Weights of a small transformer language model: gated attention.
Each number is 128 + 24 x the weight over the matrix's rms, rounded and kept within 0 to 255. Layers, rows and columns count from 0. Numbers have three digits each.

# up: layer 4 MLP up, 384x96, rms 0.17, rows 312-383, columns 0-47
# down: layer 4 MLP down (transposed), 384x96, rms 0.0417, rows 312-383, columns 0-47
up312:083159138135090134121114099150109145131131134129118149167087124124149101135162126130112127101112141119161126110079130140130147105076103109144152
down312:130134115140137136133097134125127113122137148104155107124091094122110114156131116123062066140137188108176107150125166109145117096074132079128148
up313:083115160138096170112107106118116146114163113125095138115083127108111159133096100161129122106145178079148146139124138153122126139160097166155159
down313:066149143113170148118123133175098161083145103099139130108118132147156145111125113114159141140128175154120132165148170119107117115134100101144128
up314:157141108189145171160145181154087152159101134137107103116127100136105135090139134137159109118112080130133145136094115105130125119085120174152110
down314:129148103099144120152159126120117127100090134139129108133142139102085116113125097111123111138148116125148127155112147109096112071123088103168104
up315:172155136124119070144127121125136150150091155148149067118161090108136125118153125171172127091138104127178166133122134175146139123130148136128094
down315:147121135113154159134126133097161136130109144124124109108185115089110127138120161144176111112164142157166112139108123129110090157129142140124151
up316:117122093172127139093082083103086121108067115131103160141146136100150138126130108119121137140124109155148133106159164146121153159129120132170184
down316:115162086117146143091132160118149127131121157096134105125120143136179138144132153083134154115130130124127151146158134088112128192146131098122083
up317:100117135136114099104106145145093102075165104080135127080130090131136150079129130074140142146120122140100169117109132162160109142143188137119140
down317:121154081132150100108114145134157086070162139116143112133129116154121129123127113109147133144111087133128154111100144159093151108145181122133107
up318:124113106119115135093171144132161173124161126072157148106125122108132158114134123073143125129080086108128082108169095147174160119123132143130143
down318:119088139138111126134137137124095163191099162118113095163087131109107136088094171117104113154169118135148133081150104121123122121122137163157109
up319:098125111133104099101148153107143133113143123152108135117119121116104105183106175143128166151132144121143131131106119123127127137130111204110088
down319:117112179164117130149105111175117131134142118089154128118206180140119121102143131118125133112158100159177139120121159119137119166115137109154134
up320:131107116164158111100142113080136133130134155132144163118144123131123107119129118130064112145125101106105144151132138142140086080144166148174115
down320:117158110094117106134152140129127147139150133122121094147174120125090130126182097131133118114139160161113097156098115112106130069106097154131112
up321:115130130134115128113161093121094097115142111072143103094117086125179113120151117174180152105129128143109109121125122167101147163173150098155122
down321:102125133123073173179136119133157124121124162152109109131098183147138108145119133142151118126127077114133103095150150085093171110128158141099090
up322:140153135103123114127131146165154106137144121133112109078111183121130089117155070105130131182140129139163133134076085111136114155152148178092141
down322:099104126122111110114110120142137148126121065096152127111154170146123111134149058159121120166160130126108105136076105139120113119140149122071119
up323:112135111129122143100151119130169103127140161091144165115164106104145151110138114145125174118160121116136108088145157145113090136123149131105161
down323:144118108109145179124133112122101139099141123071136125093147117137137112131149110175126120118122103105109133151101162114119095116102126112104091
up324:112137133137121082093128088114137139139121123153141144124131120132106105083122103141158154155104159119135087083147134106130136173122150155148078
down324:128131154130127081105120170152132134156128101125171126143142155135099076149123093119123062135142133136118120103162182118120158152144127123124098
up325:107127142159129143109125141106126118147100173143114150104118169113139103121097105101110118113127109110145094119085112115137119190135131157090148
down325:146167100132152121144135160143128083112127082116101099158143116157092119117187141130155163147082155132142124130132106121136101113117122139137122
up326:158119145120147137084162129136106097106121132114157113073126119073166086133128137175082135103133080138148107139156141130171145157088111133122147
down326:126129108092137104111118199109125129116097136146151180106104119113158111158151110071158114111118123132134131107096184129115090150101098126145141
up327:114151139160103133080118173122170141154171127106151154164095117113151169159120108158147160080115083118118173128125062120109139118142105152130094
down327:126097088144138163182111132150153133119152123141140083140133166119060139107120144140113159157129133096162108113182106167113105172116105110150093
up328:123104131120131163127142142103171162134061132144161152158147121123148125111123165118124098165150087138146087122128109136145157142148116141145121
down328:138159073127127102127183156165130128141118118158140125156177116122105122141141163097090122149105143138150162125083134115124180138112138152105160
up329:093133135106101133121170098153101179127133124107173116116085122108180119133169111090119066102105119111195140118115110118106137154147139168157100
down329:159118134123127158154126130110131165158078109150136091134101132125114097174144141141086106094148179148169125120119137098132143157151100126113094
up330:142155161165167118077124132069128125157109122093142147156136124137153099126143133160145171153149104132103099111135117139138130149142159131139133
down330:107157127089099082092063143098119126166106143103129151147119143117168138137111154102146128171173134112107130123113103103158088115126144115124158
up331:150127121125131143122089125145167156111134120103139127150148126154167169124149110081140119116140131120122130121151117117111115170158160127125106
down331:117110159128153146156129125156114088115145128142153120169133148148106139114094095131124173141114103133152122124113154162140126166118179126103084
up332:145124156160116114108169118156111161133129098170099127161116160090112100137114111129151154118159160143140056127135145133171114143150111130140141
down332:140094103161151113117150105133093117130119188129146125055136136128117111124164154150125114108154142141130161146121133130183144123123147080151157
up333:109133127137136154125163106153137115131097080130138134146130095139135072127115139152162107103095098141111128060130153109114061120158141164141108
down333:130120077073131143096131133155148169100117132120132120107109088131122146149135138115136126191143127139129158110130140130112107076116114114073090
up334:161123150145105113113135105126109145083117128106157121146138128106099123109118123123120140151107117111175100101140126131138094137085122122123125
down334:150115147142079134111095151100147157175128115132118129133134105092143128119115128107162117136159137158110057112148139131140101122168125116143136
up335:156159140125084128118179098108122115130149128109101113085110120124090121119175122158142155167113150159127092109173096117125087104110150157137082
down335:117110140139140126121146135116146132122086116117144116123151152109170098195151132119159097112123158138126123077138110117123112112146144157154097
up336:126124166163142152095151098133110126129111147095153117112138115103130105130146114100186123110095085124126091122118106163132152115145085116079121
down336:140078158115160133079154092168109152145124152119136140122117142117088100118151140139123124144121081154158130133113090117076127093130119128110113
up337:085149133130149125126140127116143137170144147165120144147093110121115114091107128087135167089128114152090114167125131106141106139140129142162120
down337:177147142144127129115104159161142103147128105101147161125127119125109124116075130164169139129089128132115109119117128138124140114132121103132128
up338:149083149140151127105106112138151116163139103155093134100134098097155113112096141126120155129110145140125115096098117116144143162130182105100140
down338:095076136132164134147090108098099160100130109167115155133119143088121095109077130154104141127097177114140091161114114126133148126136144105123133
up339:146140153115130147109117105161132125104180157135121115108115148096127144151097154136159144137156154093151115089120122145114107127148093157131088
down339:127129170210108113137144103165122131093129122119141107119074120149175168158094123106092148121137154125115125167203119074130093150148122175161132
up340:145105126161153110160103167136097103103149090149130169135084101088152151125135129102138111154137109156124130116152163136089129114136151126119125
down340:112136123101117163095160113136125128177096145125145112129161104156112112141118138135143142101126121160147115143141080120129132148159136123173127
up341:095137122140113109084120147138109155088175118115129110135120123092141099104135116153106066132135128139141117097143124136153155109147127136187128
down341:150086143108145172131098085138112146169104135149096166126098133138100094148135123091145171144132109138127147124146102101135125152088142139155158
up342:125169125162115136141131148098090156154201115158155117121150115120135150094114163123156126105092126120121159156204118087131168116123169128132136
down342:140133144118151142079105109116110116086103124116111097134098121128145148132154135119120117134132167151117088137107117118070123121091131122086105
up343:119123126136106120136115124117129148116149114141118129123113107163166146081163149081113116154159109150098094144133116084113135115118112105136144
down343:119124153093139147114152099125139117149144136103179120147090099147142147143120132108120158131121153114148146133137115149152124125147124157143167
up344:131146142141101141095114128138158121121151155137117126110121128139152167118132156132129101116118083104130077137198106130129190139121120131156120
down344:114154114086105105105148170100131125107139099160119155146113123141139133112164140147144114170168169104142121117118138107124175125123132126174109
up345:163141122170127088131200111161110145131151153147139133104110160099133109084144125132156113172113145123118101130127142171093107159126139146113167
down345:107121098131186100152170124151118158152127174145122162119131131144141133157107158162176114119156166134107089145124133152119093126115110075112144
up346:153114157151131104130124164092141159124138113127075104119128115094146156160149117131132080169077150093133132141112117143112095133134135140134148
down346:138161110136126158121156135103133118077107153115113091105144127099123163131166114129128127141157177089136081147164145137068122105137115135134119
up347:117119125108150122152170136099128162125179136113101140161127132129171108114128130140151104121110143122159164112138134181113106112178120168146132
down347:094096134111155075108149141134183107148143083145142127152191151121084105171123129117152119148137137118123121090126186127117143144157114118153120
up348:120159148163114105110120099138143125118114135172100100172156100151112139068149158071169164068137102092108132129104123113102122138120122121139126
down348:122107086132123109134133156074153140159113142103093167160191127109139107123103153129150156086168162101099125147083093094140143125135129101098136
up349:134113115132129140126120091107133140127095132134120121076091074098157086124150163116110142118121117117113167106089097132123115148088139075136115
down349:131117096105166113144164142133149081118125121145159155101119149146109100154145111087153073109109122139145108116131138120119140157163107128137122
up350:107100162105126093099128091137147106179121137111163163170113145117114109132162116111137133147115147129127112132099123120144124123148116111112098
down350:129161170103167086127124126089126141136113158133124102098096138130108118128160145174103134150186145116145093150116115154145187115100124115123106
up351:112124086129089134073116129125150128145148137130081112151105115126112127124153125139127155124097144107160163157109146125142116132117143107102124
down351:107125142125124105155102107158126133118127131131121137137114162148108130133141118140107171115127102115120148150146154115114121144119084113125132
up352:128155134160146114136115138137110073128132125145107144146165124126153131124142081061155142128137120106152143136151131134128112167114118130122140
down352:132098127120131132159124102137132110135128083119116123102120101111139131106110145101135064133132131097112089139083143107104108110129098118128134
up353:119117137125126143087129160098119139158119097117162187087107147173133132098151117109116112087114174134087130133112117140113107161205102130156134
down353:121114146147133089132141134085164150145127089134107075114106175157140106116176144119132067151114143132145103160096140139153124124114132095115119
up354:138123101171117118130131127128105138165088115138129138128132100119119153153138134156114127116155096115118149097114134133117146113165131142114161
down354:087144119107142149100141111156113122122122107145173150178144138164122143090120110133124114124127160094110107133156150174147105122154112114127102
up355:135110124127126143162133165092120115161076142094134109132096114134135118149160189167134121114163137122147130077132125118130123105122133076138113
down355:130105091117118114143104123122142165125153156181132121134114098102134134122062100165132122091156150145145100110116101141140121160091115131115128
up356:099161178147154111096135143130080073115120139138124156103119150125123110108139139114131165101166130129086105060118156112116113104138110151120138
down356:107095137128087155084103120146137182137115154128167142122090128115144147114097119116136078111151161136153116101123159145139176174159105119105116
up357:125068113151135148172112108097166137141125136165124118126117106108135162124194110155116100137121133122118157134123154082080133138143135117127130
down357:131118134088133066175106138116138105134120135119146131145130126101167124113150125154142159117165121145140113073149133142129122223125132116122087
up358:168181134149100172129126150086132169158122125132124106132112213108109107120095141105112128138163102157134154146110119106125086134154162108128134
down358:103184095152105128168128143109109111097116140095132136148144134135137120092107144155123144139126104163136134135106103172140091163154147103142138
up359:097114126098125142152111151143144091107105105086084119133111114107119129147148134111139146107163137125140130136156097151123121144135155127133150
down359:135075098126146132163140138138142129133150123099140096147145137095095102122129106066108106121116110138157139101163160146131152099086135132138124
up360:168165150123116113101162125122136146136122134163123124102136115147104156132128102134098110137194126126108140167143167123111132099087150111127157
down360:148141154108196146154149100134148150134086152114164125133169119113125125141117086154157123153059102079142117142117141157137104120111111145146133
up361:119133160153121163178160089110110144169151150125138135126115113106119167116118132131176122125159160147126134087157113125117082152150174138145132
down361:137114143115152155094117094145128069121101143153139102141131122102112161128103115112154104135131171139112119106118148146179130084098156122122134
up362:133095149129125150138126109129079117164097159143118177141122111147116128116137141150107127130100149080111144111150122065115152117176155122143121
down362:141112140096105121133119108148175102100131110136118146170136127119125138122089123124132133137140149123147147113140146137152129108097111134076131
up363:160144118146108143125117132133100114091113074166125196116112157137118124155128133116146137083160127125074105157129100081167139141118111137176133
down363:118100161115115125130124121090131113143146086144160117077098066126133093124118112160141138103085106122106116160160205166145174169104109106133117
up364:162114105120078110116177141160115136147158102171149125158128154126134149111094146104109192154107104119136098123105121130124112117130114130142122
down364:109106100165106183134111128163110126152128138099170098129136133119144133149114109106153149136133105130089095115122112144179091108139150127132150
up365:126112111162110114141091098083128176113150076138126097141173110118143107118150106131102093162178153117155110140093115110137096141114133140124128
down365:132150170118154131080151155154127085153113143091108185111103177166136125137124148124129122113101121119113137106134108144118133103159110139135134
up366:167135171125110161078145162094132128090113169142155130119122080094111145137125142158157186091117080157145116102148167156181075147146130148116100
down366:150111167140111127166115136155174100146117133084140133110130043102143131151125158161109092097153088161134130135141175136124116123146116067128099
up367:135113134135121109116112151116097139126194136149117160133105161107141080158142123137164133125094126122129122139136146148151121135091134113100142
down367:137117136141111117118131129080152149108098118151129109109120147103142118123143098097123176108135119119127143122124146153163115145111127127121118
up368:145146142125118127135124153138088153151117153131117110092092114145145085128112134117128144120096105094090097117127182094140108141112122142067115
down368:097125154120151131169093055118166129135108124125121178110172154153106125071129094143147147163135146157093206129104120140127087134121156138114111
up369:110128118107100185085105111138152136146111110108132142141195126160181149097143147075173146120110154117109109138092115105123146182130172120142104
down369:132139076091079143102096131147146111141149150106147097119112129144153150164143147090164147138184125104097115150115107131130135182175092141113128
up370:121072125178087104098103126111142149143117129108155153134154102132126177142160159064105074181115074153166103128078103124131083105144168123125127
down370:149132107146130105170127137135151158160165160119135090136143167149142157163098099133159096160150107162171137147081125141114128138142154137141126
up371:118122152111127096101128116168131172153117126123137127134115107139111156100166096104129155093093109085139128133128151101108110148139153137164145
down371:139128135129145115126101127137110140128095124142148135130113136111127148138136078133146133107113135111144104137135146084113131123165119180136135
up372:146185140160086156117137118140130195136126138128139119127104118134126150074134118109130184153149105117165147138094121122114131104165122167178131
down372:110126128129145122085105104111150116130141147161153165136102076090140149115108101091129098126151087115129173105082104122139137124168096126114117
up373:177161173134094094145113147117126130099129184130131120184114112132156149094095114117168159140095159149129116135100154115155078139155127139087114
down373:099093159123119193108130136127112147108105099148148136162091108107113111109113126151140128094179131135115149118117154128125122151135125115142151
up374:113121183155179125134141123146117117144112164135122102147157137093155136126139081136154178117116151120142125140099151140155115149137175134140126
down374:092102140127171115121141110103100123154141122090152115163131119162154135151124131123121093080134146171108152155178123131143115146116132098143076
up375:166136118146107121112109119165138135132136114160121167110076135155159142156157171117141147138116101139163112123134145145107091107122111134115144
down375:128112122136130107161169123107139137108145146165149111122169146092158080109114147108140141099123137148123116136135120167151139174161125096145115
up376:132133105152153116162146116119095153144146116124106149098124145115142106126108149148166131150109120121123134128151133086115134106129151156121109
down376:130142140102151145118108139106130138128105126113140108122137132121083171126104151120078157138115117125150142155081082116158159124125124150112116
up377:146150099153100136079140113159117117101176146130120108142091141094138173081115107115116139145142137077144087124103154171113112100116114141143076
down377:148091160153189125118111115146155149123122147140121120174104182097128084098171136144100081153169132128145156111152132133121085113141119140117130
up378:162113140158115119107139133135104139102129145108120087146116131085142132117148127144134135112124106117108079122165162130138151120119144087149150
down378:137158086122104138149141120161170130106124130138163136136141114132121151141137130146147109160131139123118104164119087104130108121135104139119107
up379:128156132077103147157099129127121139099136131132081177104135116118138106163131132123157166103124115131152116108126094132117104171111121127116101
down379:097108105095101144143104141117146156106164106117189127178122143136132120134162131159122145153123134144098129109132104112098146156165136116146108
up380:145139141128118125160140176110096111114128122133155135139100187066120113087175111068143159135079098143104175105156110122143097119109128158117166
down380:144108130124143104157110122104125144113146115145174146078094157086121105141112149108099148114115080157143187102159119117150124169132158163085090
up381:134137111107129142151114128130084124116111101133109131120079146127130129158135114148126113139137121116134153139121136113137126126145160123170138
down381:116150108136157144114126119149135110119157133106133111124110133157150140133103146189155121082137115126097090121142067115127150122110137136130137
up382:067179138080111154078128176162090125137131134155135156130127116161135142128166111123119116095109128120087097130083157145088044128117111145146140
down382:153122101144120099155127115136128143113109134141175122135128111161145147107154127137116125146108149137097136104127167152170204167138091127171161
up383:107201135139138146094074142120119132138174129164128129171124142112082118102116108113118107149120131135106094136095087126161146138140104127133106
down383:123114138108144119150136153125139116168113097112130160093135106135100162120140104116069128139152141073105144130146080171122118140149125106163114